{
  "n_layer": 12,
  "d_model": 256,
  "n_head": 2,
  "n_kv_head": 1,
  "head_dim": 128,
  "d_mlp": 768,
  "vocab_size": 6588,
  "activation": "gelu",
  "norm": "layernorm",
  "norm_place": "pre",
  "norm_eps": 1e-05,
  "positions": "rope",
  "rope_base": 500000.0,
  "rope_fraction": 1.0,
  "qk_norm": false,
  "attn_scale": 0.0884,
  "bias": "none",
  "tie_embeddings": true,
  "parallel_block": true,
  "init": "uniform",
  "init_std_qkv": 0.0312,
  "init_std_o": 0.0312,
  "init_std_up": 0.0312,
  "init_std_down": 0.0,
  "optimizer": "soap_variant",
  "lr": 0.00571,
  "lr_mult_qkv": 0.7,
  "beta1": 0.95,
  "beta2": 0.95,
  "lr_head": 0.0054,
  "grad_clip": 1.0,
  "warmup_steps": 200,
  "schedule": "wsd",
  "decay_fraction": 0.641,
  "decay_shape": "pow",
  "final_lr_fraction": 0.05,
  "batch_tokens": 131072,
  "seq_len": 256,
  "doc_mask": true,
  "train_tokens": 673000000,
  "steps": 5135,
  "dataset": "wikipedia_en"
}
Each number is 128 + 24 x the weight over its row's rms, rounded and kept within 0 to 255. Layers, rows and columns count from 0. Numbers have three digits each. The size before them is the row's rms in percent of the matrix's.

# layer 9 MLP down (transposed), 768x256, rms 0.263, rows 13-218, columns 128-159
099:136133186109103150146140117208139142125115129123129115185143169132133099107148173154155092134148
105:115133141121126165128098098128126066129127130156119114146089139112185105146103145174111135123097
107:116128137154139139128143126097138147113165098084130144120107177134128124111118112107128142138109
102:132125138120093112114145105115116138145070163138099093130105141098119115103138140173143140093127
096:136094100148115111130177156132112106109138078100133111114128137140121162111135157159146129124154
100:121096172121134092113132169134148142119159133152122127107138089112097116167078105107165088085119
099:109130144127172120113143137128135141170141143136112121114141098045141115141081149127144121131113
117:128166129093169168160145166142096129102102155113095136151119112142080090111156118138104137089163
109:133110106111134163133071133115113138089120108120132118134162153166121135087106147103116168149132
115:131128150159078154127092093116099158107108129215148118127139142119106146111118119120114156098172
105:137118125125082122094133170154155184117113127126162129088116105104101130143112089142162165130164
102:115093189112125111110158142080104129115134138188104126114190144144151109134111096130130164109127
106:081196118164131173120117159124146116126119104114193133156150099138148135110106158117128113125113
108:125133167124129109107148149138139110114135113105135120161086147128157057143173120151102108122071
099:178112112150104130154108089155086131120133078110137138126132096129130145146115145113128154093148
105:157137144133115129144144134137141137122144150166109104118150094097109084146124108111097146148135
102:111118113127125157126132183138114094109115134151160097136134161154100138168159131148123095142101
097:097122112111099136108135088101149129115109121110172090140115152148129086139116135098120138135112
102:195131182116102132138105131104115148129118111064074095089096131103125118123172154145083155121143
100:186165121110111163058136130156121130135131167171076119132094112122135115139150109117121148147086
100:154062164129078146107143107106105145184138110099150130143144119127129152089154202107130132122163
096:130117138136145143100117106128151142100165119130126121140111124115129153090165159136088110145128
098:110136142114156166114130143142182133102095090114126136143127109097142154133134156125126106093142
098:134096118127114129113131124104156131130115107088087102163070149141134094078149135134139122126115
101:148149105128072113131157132104169119107129119124142133128120120077142145116118125154104115140106
107:114132120153144104156125125121137126129171088182134161124126067137095154124115143125102114124203
109:137159128143137112142100146113146143150187101189137116084124108121112144137181136125141141165093
111:133137145124117121088083109094111071131118137111156135133141139114112093131176091136137132124142
101:107145108121111116098107072114123175114118137106140117113114155116124111108118112109120076143138
102:130172075135084119130098135117108083122184113143098133177143107112145119128140148121134156135177
095:093148125123120108125158179065163104167153173161109147113097163095099158132109113173122113142116
103:150143109088151102116143154109138129110141115142126165192121140088127145121129132124138062139123
112:159104101142130093072115129118136119101119106151152114117123107145125104122099149111121099114164
088:158099134113137125103154097147136209099156119170149129147127104158103098153173156144128118115132
100:130134105159069114100132110110120111128096139110136147149134152122174136135114132154108150159141
097:129140168119157088143106129129133150183142129118163122096129110079126087132115140096094120118137
089:125123093157108093142156150077120091135134122138122156147116144133155143100105136128125075110110
100:125139099111104159122114118118128178122128134118074126110160154137098104130143168141109165135121
082:129098158128085128142129094173115158184108153117140114141142159115090142128133200166142111134096
108:109109096127124138128138128154140139153125103160203160107092093152129145119127104115123122134113
101:109141118073101175138127116117133165189088147114127141086134106148093116111118145184129134183149
094:098123177131133111119142111150085123134156161168134122119166114150180135169099087147170166116099
099:088081120103145167090106123113127124175111124114123131167118095147167127104120125141109093119142
106:122156134127133128101129157103161108132165123084133133162134143097146158085099124116077098113122
106:161122128101139105093159122132113096161073131139107109128110108112127121164167132181139155135086
103:113151173165128125115125184167089123104147144125134090105153135136114072138116122109153098112145
105:114086109160125135139129126091100100133104130122124108153132166103091118112110104148117151150111
093:094141146096106118117184118076125156134093147175156111107087131111113147138118110170090111147144
095:136127115092171169115130162128137129104122141130150158147129081095122093129121110130139120126149
093:124148169119118108110144150162147123120123165114108099152105166117140112122107127144145176133105
099:125118128138145098124156145129122153128101108108142123123132139125134118075139092118120141096148
102:148144139195105153156085165118099116093124155096152104158098134114125142142143108142150134158091
101:099073101145098113119153109121129131114137158129159095099159115133108103119176098094165110100098
101:110124128092130108113136108139162156120134154144159096143149141123096093145142108122163150135105
091:114100096186113149135108139129140145095088113120069090106131110142107105115129125113133140119159
113:149120156097171086115125142117156129107137116041127048105123131117133144091128138093106121148142
096:148132090131180108131085132139164149189134102124158106168108152129126120163105147136134133133130
092:093124143163125169123114127142092096098143111177142139091141100078166138150168115137123144138135
102:134123143157135104141104115104116136117119137140089137110108114120127127103125159131108123137032
105:103127142084112139163140142118057121125151108157121144142163112100108129122129127115130132116113
094:166127126144155159145103150112123131159112125093171136154194133161147127147186123135120132123102
098:092104161090168129143113120116147110090160088130148106101125114195169171124142130117118137139131
097:157096145143132125101134101160115151138129101145141170111110153127132163114113114116101129134153
099:139130110144123126113095109146095116145102122160138178102131105137089084131114117143115133183119
100:102152147127127171085130149112125111091185136105125082123121155150137078087116127138055087141121
083:114107127116144092116113142133110125154134126139143136077155159100166143129142141156127132164118
096:168114110143156150167140098157161122124109153128108127079160155131145130145124128160122147127128
102:110134171115109133131130154139176136104158115119120099119126148134091140149112126121116120152088
097:146156092131149129144120113120144111130132127124124123141127132146136132136084112128123137104119
100:137127095148157122176128129113131182151111151094112128126114114129085133151098092091145136085142
101:129127123142086144139164136126099141112151105122121175111168111104146136100128139133099115130146
107:149143125136129112128104124115117182135117135161092162135161152131144101130130099135162165169152
086:121116172131131136137149141141141165140099123150154083104148109161110097140159113107127157152142
098:136130140145103161145098142090128114093176155109125167112153124081126179137152116122123119140129
099:138131095122138145159133160140092128133124144120103150088121166114113112111058158156126123119117
102:147120122121119129110161145130128126155111152145119108112159122113090113089109112129139158129115
114:087174134132140134134147151116156141144163113110173100120100162057110121147131122131158166118129
104:126134107130122123123137121103163097144102118142093104073120115116112146135145112142151154143088
112:115153121097104104149136130122117172152153149160096103065164163143162123095125104125131149107126
105:152173088135153147128104119108111145119114132045137119097106145143145129074121121085134104186113
094:133113128112148109094124140128116142151186089100144110137097133145126107143162127095061141136134
108:108122140124142152130114174137064152121133176116115112160164099144072108121111118081134172088150
106:137090126102161149113188139114130167182121159100118164153098110140116142110119176102148142098103
109:117149120132132136155147102118135103062128119095140116121114126122163129110156111111136137107152
103:158133149121170089176113147127132133130116103153155102124091109125121102092085107133155195137137
099:153132155111160115146147111075144130137137095110100106149145102114137117110138141134120123090119
105:143111147179077165125059124130136141139125135140158122136171123112129073177099170120120133169092
100:093158120134145114142183101118148132112132129140099078132187118133082096152091135167139125169115
089:079146142096124123081101122145098092114110147169136136119110130188118170100103130089133126163122
094:159088122151153106123125115095106092161180139159125090139116144120103167114095090130084122148164
140:153131125120139119107137087145150094128115106111135128118124150142163133160111127141087115081164
109:140146122110134117113153123123136120122156143135086149137132127096097126145110156116137106115070
101:105131130151113104097116089152096137154138129122108118134109112114108147156130101085178127150073
107:125116101120090150157161113115078146120123127152151123102126110137124153155151129116075109131091
098:121091127137095130190105164166130152149093126125122098084189116128165111108122122072106151126148
097:139139113195171108150079132133145127136150138136145109109157117091112080117142078090116165147151
100:146093124131103138108158141171091103123107146146114120099147154083111116101120161133152124099172
092:139100123130110102118104138155183102147073115128089160102131133145167153107100082133095149140130
097:144116168141100086156147084125102142113123110123105094151139125104110166117161140149160117155159
093:127140157183152153123134123133133162148163141123144131166114164133091109137135120124092119088162
108:131089138152152109091155169100102115130141124157112125114088115129154145098148106127125128182142
099:159118135150138125132185101107095104215147122139130142092133128133139111106103130131116123098129
096:103111135130082123110112143131123107160130145112128103105145111146102177136119138156124134151097
096:174157155168132128130100156135143124110137154135117157123134151144098114106143118132109121140115
090:148155103112133114146110083105157149084195152067166127166111144113160071159113096092129124156136
092:150129142104114114151124131109092141144082121147074148112153127125132160103142142141148139140149
110:139099120121123141116116101170097134107145131137110178107141146141120138129135105131170135148079
105:118119103166122148174121165102082119094162090139108161175094179081107091128111151144087169154079
104:140128042129123147162091120159119137121139101129083132138130095095144157133149105101116141138176
103:142125129107145130120111115144091130097122152155055139134130132167120118122136090075102132098131
089:137114110111098146148158134100140161135107107112143104121147176132125128125123126120157121136147
101:150131153085147160129142124123139112159111126152124148156127137139133095119185108174085136155116
100:118099099147120137085107136119107111151099137142097132130170125100119149109174123184124119119157
092:141109163110106103135149126151168075122116120142114124132108072139115129116091116139117130134146
101:119115058117111125066119103102094191143131118119167160144122117114124126186122143166192109094133
107:165112112154183142174101133138119124099133100120118152168149124128097131153117109130102135100125
089:115116117132137160137108117143142164113140155094167135129123137120101120154137136182130104086155
101:116111118105133129105152133149132128156116161157137163098162113111139097141153124122099130150139
096:141133149153126142102144121124116147145161093149118113072173165086145140105143163094137139122106
095:176155128156138128128106110112109097099095130136077135172102140138138157138105109121146154082120
098:123072129138131088134146156160128143128115155157161147125146127157110088096086148150117115117119
089:137093139104121114156127094162145087113131179149163110092096089106094132178106114138098126140119
102:138108142121121136095110138133137175108095147155095127102109114145164144130173093109139137121163
101:115130138123118144120103137145101129116176162131174145127125161151107183136139125107125095094127
095:109192107161134097129110156087166108101110131086095100145156127117077109149117138119112147082136
095:109139123146124129132127123164114133094146115130109112137124158140164135110108115153172129111128
087:109138134154155127130158171122142136106122142147159147133143086153109120169179122168118115187150
100:152112126148081137106094120133139150170117135094118119143122117083139128127125120143101108104126
101:103103107119159109139116122108100164129168138080146157130160137121155111108139129118094113139103
097:165140084137097125124134145120128143135126094148111125136152126098156140155101119135105090106100
099:120148117122103121125118149145133146122168113122148163100093138127123118167202158144180108104105
110:158147120150129131136171148147126130092147120128139120118142145118138115093140154145188126137151
103:114100110146130165121118125143142125077136157115144139109148104176118153110122153134120156131136
098:129108136098121138121166114118108194129154118140145146074129099133139160163151121150128161125136
101:125145082129188119131151092130112179165147127148099103148123111087135137062141137142128155174133
111:133148162129127119130127123143129136100187107185101157121090126119101109130171151092101124164125
109:166118123113121118124108103119130124133156145138121155124105144154156123111083136119154069147133
092:130142069146128135124142146129145123140132107140149129156113123133135168122172141133143117141159
094:111163150099131103129137142162144101110105138097139136136109126115112075096163135125131122137109
104:115082143126103125123119128116133085127113165131105173154136107136120171151156125180107113147160
099:155116180131141124136093126119098125121121147080107155128107100113144112113121127127142099128183
111:144079129110153098123137090125151111114123152106102129161115155134106088136126109145120163128133
104:144150146120177132074100168146124143134152109117107155133120209098107137146123113126098089125103
097:128134150135123129075169108144166146139111100132114140121133143099125129084096141121124119131162
096:143142149139085177121118116104189126122144089122145166143091112113148104111164136113091141148118
092:119120101110124152111148133141126153171106141143075151137156119144116095138078133154164144154112
092:114105135123105150142089128102145183100132113136142145101154123101066115127163163166145132116138
102:121132199131150141143113138114103163093133116085137136117177132089136143131139164072135087112130
094:098169123117121141139093110112122101143146098125143158108121124149199156102133149113132109161115
102:164122104124139142149134134143124126160138138148119132052117113127134152166130134140104133144127
105:164136127129108138129110120134125140126150088115116129144106135147157162142126127099144131161155
103:129155123099116157138091110165128112117170137172122144086088173125167106145177126134143129134147
106:104132145111146122079142133129109118134129170121143105109092148114107108156148079141139169150134
114:156138125145140120135159127170175126164132121088176156107067134106146138105141161116100123125147
093:135136098131139134106137106140136126112166099111141111151143104122152172142146137130117137074108
116:138152138147139093129116183154140134183143115149078153146092141164176131153118173118126145115146
087:106116071113143148118104136084140160109127108101132160160168158137101151122121120151101100119116
083:090123171118120129159149116123169137174127136132102176155114151119132119138141140136111128107134
102:117092166108125134137145115114145158133183127133103097133123148128106156095108135086123082131133
104:129120149119141135139078114107137130142188079105148114130144127127141116123150100150141120121137
096:123143122119156099140119179124127120106088122137157117106090117116109111115125168125177082117115
094:163158152157149096112131138149118142138122158117154119126155129109121117104126123143078174101117
103:122168097098147140117089148101175118181158095141151140138127131107121104166130128112144165155141
145:125102104098107109130125101131130099139156121129099115147128104109107115062095114135075110120101
110:162088036141129128130131109096122118120096122138129120119122075132156153141181123123165103082156
098:109153143119156162115135140145070107124126146116100136123142120160148132152144105137127107165140
095:126136154105157131172129084121133130125114155131124141140158191118177133129130114140063103086084
094:089159089170106095108140156144117145136147146135150068111115138136131102109119153107133128103132
112:139142116139141121138152156117105068121095124148078131159143128092106122106101099121155088158118
101:140121134132140186143111111148118155137114090110094124118158111105173146110153098139150126114092
092:130098113124102136150154125116125151092094127145120142102149102128111145077128161104098121102168
096:122105122130171112158133104177134131130087145130170130106124148098141106153105134093089149159113
091:116138183184130104156098173106121145147124138100094115142063167144130114143151130130107129086097
096:125127111109097123089150131147146127184148141127116131120144146148112087092105095132101135126139
101:130126207064103124148140167117140156120130120148130148125119140118157087127145078094121131115128
099:135143153131139106162184154098117152109078144136127148124152117117154147105094117105160102111115
086:147125147111126134133176107118097182145122141127131097114122128124141158118131136114152119116163
090:148146140116132128150117127083119137162124179108148120128122131115161108098077141126125125149159
097:110161156114167133098098114132154092130136118135143145101136133139118113152168166139128114101148
089:099111159152099133097097092110154116155131139118137153168090131145139148157145099150098115133118
101:137182178164148113084140134122114165079123127128128149128155171145123160137149150136152158110173
098:114133147138141135153132051099109186127092138103141149096124121155124125145146115118158094115105
098:151157125150158149140124109134127128113093098137081122112081164136132114123124117121108111136125
095:142093124089151124112128148136140127102148131092117095144084152143129112128133119107095117147197
095:107100152143155113155123161167108132122185142152117141159107172119122137123136142094140103130099
088:119108175124124150130132112165065145144133143107144114164134162132075112143131161117160111160123
094:138158138107156087166153114127166134130104119141068179138143107162133120105107097151135114100116
098:145121128138111123107119171147181142119158141115185109121140131102127133134123124143162128123174
100:150139198163114089095115114066122114117132132141118132064113113093146085093147102143118119097154
101:113149156153134127099155173092141156139166105139119120140152152118133134154137110093118076141091
094:127109128053142120120108125128131138108113095100112145109097115119141139101108101146116194083102
107:133133121116146150128130118111134123135125139127110130165155145113142142116157147130128162123118
101:112174106144126094125149124146147134138116099167116140153148144146134126115137138124145157167098
104:134110103128135122105155119124098112089162117172086153133166143120122161099127165112076101131145
099:139114150115132117154171137156159159144105116149125127079153144154129134100174105124143107098128
096:141115084127111152102129110105088115145118127103121167093143112150114168159120170129102114111134
103:145114119155079123120161128110117092104142126160083123130084126112133133135105131147143137134146
102:143098126096121109143154171126109156118137146118090128150127118117115128103123142144148100139118
106:088060086122140125099109121087114115169179116123157124137074142091105136119125137150102122134172
096:078113119107085162097132128119124118088147145124124148161164123136125203112123064104126090104116
091:089101128149140165174111143135128115116157122127119174136109128120132194080122156131108155160165
093:157147083154104126148130091115142115130190149172170107152095117115146098159105122082090153120130
093:129156139140147187130113122093101142149128134143133157134086133127103119145139151156130114125150
097:119122126115128121120082129086169119129117144182107142162152160110142139114108143076151122121169
097:165127123106089143152114153082134093111125149130088120133143094136158110128145120125108108118146
102:142137114137082149160136140114154148148113126113101137187115123124149108147140125153106185094106
# layer 9 MLP up, 768x256, rms 0.228, rows 14-218, columns 128-159
107:175138144133147157150083089085123103141145091104146106113145127118156114151163109089094129162171
101:115083158107146123126151143107176139076116114106143102110117106159166137111147132134142107114149
106:119147109126116126156118130119115133146108135160107110130122097149149145141113157148098160139122
109:105106108104104129136181153143090114082131066100145075146144112121138159092145142126164115163136
099:121132133111107141156099120112122122161111127131166094139110107144111140142108146103148142104138
101:093131080145092138117103152149108100111114104145148099119089137190094145104150098126122109147147
096:133101135168107093127127097143145158123147102170131110082144135127154153142126102152145095167119
101:112126157138123101093096150135132139138106119080133108109132127144122092066154138148121133090176
109:082112144181086099121107125122149126124098108138151159107153127101113142139133122147137136127147
103:138095121142091211095055152127097140139106122129093129106148104126146074117123147135169165124110
099:122097099105141121109124077108119134105133132065091115136150109128130135117155152118183106085120
104:081125163088127142138140137149123168129131114103143183146170111137120130112084130115142102184101
106:119114112119140102150092126169078097075133141103122095097091158127187143120088146102144124102119
094:170132082110121138131132126114091133121145140130121129151151112144142103099123139140143072095152
104:109134131151116108122119134117119094139045133112119124164109130125122148144103068112138137131118
103:144121163145146135123091130142099118105136144109104124142134108143132159154184147116124154119098
096:117157119154089125128111186138116093146146091128104157100099116154157103150088144142153149134097
098:127130121163112151121126141144160150136114110114087145123135131083142112163125119114099113122169
094:136105134120092118159160097128172108104133100073117142114097103099130073111114111121117140140147
100:163110152144112139169119116153087103117125120127121146121108125130112121137100139121092112141142
098:112118121101114166174088175107126114138094128123143160164104135125155152169121117114131093143085
098:108128105113117114132100119180120121121129147124128123103130087133131168156089163139124164160105
098:146124105142149131143126117155146127163114158139112086129135157137145129131124081144124079117150
104:147125094157096135150122166118115118155150135118128104128144108117129159101108149085161083125145
097:118131078103154140144132129104116125105111140139116137152167146104136131138096131122126174167125
101:140111175099128125191143109161117159171120086162119147131146100093114065113117156151144152141148
106:104127138149079165121081135113122151135140134110170154087064107141136136123110137121146122119149
104:139145127121103134115126148110135135141128076151156123148153121139179138107125162100155133133151
099:112131137147109097146090137128135123140116117122117141137161145088126080147079179074131189161076
103:087119142086108150116078146117131136135100075130140110109112129135115089146156127136113113132111
099:093144090124091141124126137145123109180105107105107103101104166123123129130088114117107177091118
116:115118121128149074123097128081140145104096109160102108113134118119095105126124155099144158159167
092:113124141135198121112178076145111124164121157123108128102165111085119149170097115129145103136087
102:098097097066136094142125166143148129165096154121134099121115139100159098104085156147105175117129
102:123143119155121088169131140130113074166138139146098129100116095110114125130115103122129136154129
094:151163133121145177153088144137107139116122084096133094103130104106090070112118139111127138177124
093:125108092165128158126099112206118140164131105143128119101126137124120136104152168155118123118107
099:124161129126162198180145132094140134083115157144140110118143136127189162161113087121164100100137
103:108130116138076141136150128119157137158098148152150140115110119145078138078123182107132154117154
099:126108092177093095088129149113136140153142096148084124112166134101153082112110146100127142114127
099:141172154143062131088137120103137086143154128063120135137128161150127124094129136138175125100117
103:138153149150084191123126115096156136121085140106110115113127170104103127148152100116106119117139
101:102125133137142143110142096107135147124127136132107113166127101152108129161161129127125132087101
095:131110135124124120123163088109163134111136099173108155095117163067133105105066131157120150101130
097:120182113113158130119113126143115156126123154137134096136146112091165103131123140091108112127157
104:090108107155111122136150108105132173106090134131121133115176180177159136157082141136149170126072
100:118125169124141143135093112122141114105157067125117161174149150088122123133156160119152143132141
099:173127093175110117131120141121149148126090134093111128115095110146127073121134186151152153104117
093:131153123158110130107088092156125143141139120118117139110114115141159143129110156138176098099138
104:134198184116149158106148145140112105144144115190154090120133125136117116136113168142103086065116
103:173122147125147102121123130099147117149143196120109133139113135126134119079120111173108101147122
096:151178098087106128116150135171139110137170089122174141112126137168114138173151141112141113146157
093:162119126165096107145113126090143134142132108129098114099115126154096123122111115087091135075112
097:176189167109147116129110089110126113105177119159152128107138137099144112152132115107097135154111
106:146110146151127175192115068142151119106114122136130117130145152161163087095173118135138119132157
101:119145131118119129109116113095121082111144119126117135149124094126114154083151132167070150119112
094:128128138106147131112171097160117171106128097128167116143143088159127159143114110130104111115152
096:096109131123105144144116133130151119096129130095136103150171106102168144127139084139084121099112
104:117134114165154121156141140130142114129128094148144136146108099188126147121121107113158099135100
093:148157096094138128128094122127136085110144165123153150143126143079131101158101158138117143107115
104:084125133142137102123113141126104142153171183150096142114097172119138085125102089148144133145132
095:127104119120121132158126117092126092171122161118089075201139157124124093144134124132163157128119
099:154079138104173143097117156114146139150145134167153142123110089153107103113111137106163113133142
095:111135123170097127147107159113157114113123149166129144133079134158099139124114170148142105112133
100:109139137155128143143177146102111108131090163120092134112078113151109113153151103134146111079089
098:070150168147119092095113115132092108124101159126147126100152165165158163142093132135154118156141
102:075120165124132151157099137114162123143132173110128148141138117112090125052137120151086123182114
097:111140146101186089142075140150107099117130095142136133098150125152124143164125124117103077140095
098:142105143123117181139130158113117095097170121115087147128148129138149129100121132091137111122125
104:162159105133133125154160124124133113128124168112176121125147112142111100152165095173103112128145
102:155128137133096109142094171133148117146131109174090134105138154148137095109127192124167146160098
091:139112154141141089104119144096120082156123141075093134132137152129116154123106153143137099113114
104:127121143149146152157107072108095056100135160104135137154136125139120145148136106095109144117146
096:159117131126171129120151102112141086163137170106113105100132125094106133162139126133137163112117
095:093119133109130148177162137189120142138120111137160122054110114118139101128138137100104162151077
107:110139147125118095143108115089134079121150127155138123171143112149118114125093082171127126112121
099:135143120124114112129085102103146145121126131151077097141160117109149140144069109140158118168165
108:152131106134132138168132169080087133111146125121148164144151156111143110113110128110124082160125
098:130132126098146124151131155127114150130095176130099112098139096169120131133089151114118093166151
091:088104113140120128105105128127115081139127165148150109113107149117152110133108170117153088113093
098:127113104137122122118137101088169110106121110131173120114076134120166155112078186191127133127109
108:062159118121164115143116134119168137168089127100113151148156144158118123089158122156110108151123
101:091144128095085139134134088107158130101095165133165115093113122128138092122076116152144138155109
107:105202091146134146105138083131108145123112144130161123114127118149096193111148107129120098100159
106:156141154100109114153165077097134141143135124073161131137135122111133121113089172154134125104108
095:125153163150134126111091142127164139115133111128143112136111151129137122099129147165137118138104
096:120164142124138169119089169143141105136140139119138168105151156140142110115105123144093113153211
096:141103108229116148124129150159142162126124110112118098124130143118090128126139128174151115133110
096:150087114112101147114106116197059123114130117118124134139147132114173123142136131141140147120094
128:139113075126113093071185112132117120144139120141098124127197079148149119103134064128122164143151
101:087137149107117147100101127169121126107153137137119107120137170085167133101127080148151082119120
099:104102116134103169154108160153121141120117078192118099143135112143168142124149142143120149127099
107:168127145124100182153137099187175103109113138129143110159130099097147124168138107090138133117135
100:118164109153184138143114077137134109154130142131156112119124127104124125134113150138141116096120
102:073142112132113103090138092134122142144094117111137111114108112113115140162115155183123151123091
096:101107182102105117121103115156131145122174093116074147106126139130088132099146134096114107111137
098:143158131123085106075137129187146094160162148099126117135133122123122103115100097160093136097107
103:127151101180168108145101150131067097119130112159138116104078107181119113130078132149188133105138
096:118085110099106145154123171128085112107198124098094076095114121130132136098106127125173123105126
105:129138127107102125129101096114158130098142141143121128139131124137120106177140160107163126138142
103:112151114146114150138158142143096136138122093104125108144126140155103161110114140125157111122165
095:171135117096126119099100126167140080117134083114141131130171164091094106130141127147136143138094
102:107119115123119133154175184116152137141099166123145122155088130149141116106178135130136143107140
100:114165141117095135127151144087134147134100146105105118115113111093134134137106098134126081110053
095:139135117116134106131156117101156132150164096106144146143105138091157129152136173124157112116112
103:124104128089101161096095071113120169138127158138120141107194094098125113110120128163145143153143
101:163153110094088154128116135131139077156144106151128136138118116065142129140076145101139121099147
098:136123127104142129136145125106151133133111104131150125166149134153157136119156136186139141148102
111:124117157113090118121147124136118127085130107160137112098182147128118131126143169104136107087168
102:161190170111144201127149091124129147205186111149095136118107209109157120115146123142098125110124
099:141128165156145148131091148172170127126128117143133089106165143097177100141144141084131128113105
098:147127144144109105125081156174100161106090123138152114107180132165123128107151147130139115187100
094:149116094127148154114152109105139155139130125118100133108124165132133132144188149109113101119119
106:127135150125111107155155099124117121135164151078116149141103099153123121150165119043146109124123
103:153100119123118120101129122126140125152123121118121164110087084084168167120141109182118173154148
099:147159169150095146122121125118147107123092101148143098134149176090129098153123084103131138118082
097:089120161110156122179150143118138131106207120123130177152146151125131151137138116138160104135107
101:079125141157137071148159120119118115158140088144103085173120137161165129107135131107096175116134
104:130133164133130159125106113117115164151107136124148122104093106156119106150130113134128140154152
101:124140109127162135118129079133123106130121149117120112166142120116152152122151092139108142116140
104:105129158173112149121126162143147133131086117143151159154131126093139120108125164174131132117101
100:140131155180159126160148141113147114119145159146159159132164121172126139137140117088104104159062
103:131131146117122125091120117131143137109104117132088115091150131139125160092129177140152135122182
096:147098143117112152144152136179148165111155072172142142054117114146168147103124091124162137165138
099:156127121123103164161126091149105130135154122155142115117119068104140134159105142158128155107089
103:154110100156138122135156130129150117163111094102148107091139112109162125106108121128115090164124
102:077143155109108152097135116119113168121112164134117095107138130128157114148141132133142153135142
097:148187104099116142081169135071124100095092140126150112113139122102143144122134118113108158151119
096:149132152121116100108132125118127148114107098114143102132132110122137089099138099168098128162127
106:106122136109176118110143116140132174141146118124114083120140132085101119133143163113123084100073
100:128139122133116150170121134145160150146114085081143121137110128121101163159158141143080138110158
104:101103147143155124116144111131144124132146108093175136149172114131126166127132131117144122113122
084:140124159142140122148119153127119110103092122133122145170119141116156086141112128106104123125103
098:113120136150108095122125126107113117111116128127125121152100137131153114126139111172140146098122
103:109117138131124124087144102128109128158115125139159113118122122100152112129151117138140110135130
105:158141171113124097117105103101116123117143137110106135094119087147160146112112126167114124106135
100:089168135093106155108122116115098180132107137126122179162147117132145090102077141187112117086089
095:152092103077157088131131135129152079112116114099128129099115083134116147093156125124162109160118
102:176163155119126119092105144117132117049139121162094089107110147116140119108122151095137137150113
101:126149201143130153144129116134207090164166150157116135145125089162171109123103110117161141141120
098:102203158123115099151111083164155070167095145119126149138166113118134128126131119134132130082160
115:073122115113116157138130097149136178179109126104131180139111126066116120142136127143147126133130
094:118100153102080120102137143135144107097099082091101137131119118106149132141157128126135107112103
101:112118127130126199126167123117123125100106095160095079144136113131102105111141135101173140137136
092:133118150080113116104116143094137129126115121116130148110097141113133157110136131157106130140161
094:119147149170159153131119103131120116122107108115128124129144131143177103140139144105123133123108
104:141127137071115137108093092128139121125134080162172158127107097108168140101153134164078122163112
092:145134143066154173174135097117138106134125133113096114124133158119122117150099126121109131108140
103:151140114163146100129153141115102109108092130138087163125157088169104104167126125115116112170161
104:115132107145163131100107125093151133137099140150131149092156137122128109161101100156172111111154
097:148093099081179110135134142106079108154116107112117159117131162116127156139173158120136135103146
105:110140129138129142068092068131148156129115143152161155176126165118093101167114083103107143182146
106:115133113106158156152203122109123163126122083111158119150145111168139107047066113162167162104127
103:112122085168120129135135143152144085150106169165112123102127080118116136150144171131134087093142
105:132131100091109129156140136092132139119081109137159141122116113145129139202151145081123137145177
098:120126187114146131112125050154169145112113134125155121113109117127124134153140159106143129166124
100:115166126119107144152092132121111124159165120107131154132136126142138153123154121112146123130129
101:112177103149129114095133142105113143153126092079114131084136118104122111143155139104138133127144
097:116141146157123127136146193147160141122114158161096181163156105124123118121100134140156120120129
100:177114156110145144155070168126103119099183125145163124156167109115185117125152106125121102118145
095:104122166071130126118105150122114149122113148163102105153183135166113126111155140123162184088156
098:126112165141161144143099108127122118110091112127156136181164134140099124136114148143115125132126
121:135108115111110103110138108143113102089153120112099119100163093109155101062111112140101172141116
107:133127105110126112118131122099102119136094119129164169135129115117141134159137100161119117092113
098:123106140108126158100108118140181145171103143137139081100146075086086132124147180123150093129122
100:118122146171151128079119108115152122100088166160102158127165111143149199141125170159120161163098
099:080131142126126110140136126131134145127143107125138119132159120155119146154083099105107094098090
101:152120121107155111110108124125148120151085135102154178120136085118112081110155099182115088125131
102:131116139108111096123156104124131045128124115151138143103135156156132126134150121159161127138110
091:152124088117160145125086158139121097089113115146162130080144149147143108179118123144122099159104
094:119094106133117150106094116066133116118141096142155158131128135180115121129139101167136086101146
099:173089108121126144114128155104123147101117146106180082113118088111098136132098122100163130163132
099:166100127165148141143138119147108132141141136152152167132144151169121112109120085122133117087112
097:161136137131125138163105087118110120108127138132112114146153113126138140085095143143101143133132
103:118099123138131105127093161116167147145207106148141115140126118086144087093117109127113117075127
115:136135150159109143119117134086070147164108142098100136082136137105110113113143128104149139143091
101:100076162087104117133154118151158117102132142129148155194146101087119169126125140114103143107122
100:120119119107114141141144089130084141150098103122081113113166086135132135149103113112121109118101
097:142089143127142162143089111131095132147111122133131154125141128208118148122122115167163119135079
103:106126132149105074127095096146162083160136143127165141127145154117157130132103127105095113087140
095:130176142086166135096111090174162135116127143133155104097151138120091104152115105130148118121122
094:144114135101178130135113124104119122140143157142152168120124115132136147144120161164077113100142
098:090177122119127126173089128151143146183157131166119158118101103155102102158146133133093133138099
093:135112102137111089115134077104146130155084097135119159097138103142133134124076090123147116118135
093:134156152122147097128126180098178113132138118120122165159134120133151174134114148149105105145101
102:108117130181130124130142154135111175133140116119153125131117151101112141165136107100121167149141
123:126169133143113120146128159165125130146122112137075154147156128159157087109148178138121111153123
102:126100123177184106124139124106123104111132136151111137065119108139144120116117097125130130122154
104:141117139127180127176148148138125108139146145131089118118057111118123159125153130133089128078144
098:138170164125173122133138114115122132109075145090096118116142116129140130099102132164148125140121
092:083185142135109152122145133131136126101170121146121106145156151122152182127142070110142146102149
102:146159122136154165159091124147128125121114133115146112162100130135136075132172121130103119181120
098:096155150173118128152091127070110132130158103131130162130119134156130166139124142140118115120122
104:119141139126158136129133114086158135135116132111112109174154126118148103109141112114131121125133
099:107142147130124123142116119092134143111126117181127089148146139103147157132123116091127094118128
097:096164120124157081159098171137149087192157146118156127133149125068111124152170141107123134124149
101:107186127091152137141122142111165137116140062134163136135148159112136149121127126130110171112101
103:136117142120169141151117125151129099155116122153151108159141115155153131151137111107065101134140
103:124100061119132138136110084093100141145153143131156167148159109149131155101100107097148094119130
097:142154107121110178115121147111154128142152114137128126070106115125111101161189150150105121159078
094:085107137096122087160068137109138136158094126124209110123153114165153154104118112123106124143132
105:124093151149108096132049109157108129109107112132132169120135138106160134105137121116114110118110
104:124128168162137173161118143106100129175133098105104125124160154148158116161166099109120108102090
104:137173150108126090134103126107138125149107096173139128085142085136155083119161186127141130102134
100:146176068118112162118137107120131142117145113159123123092111113127108155165089111115154102106122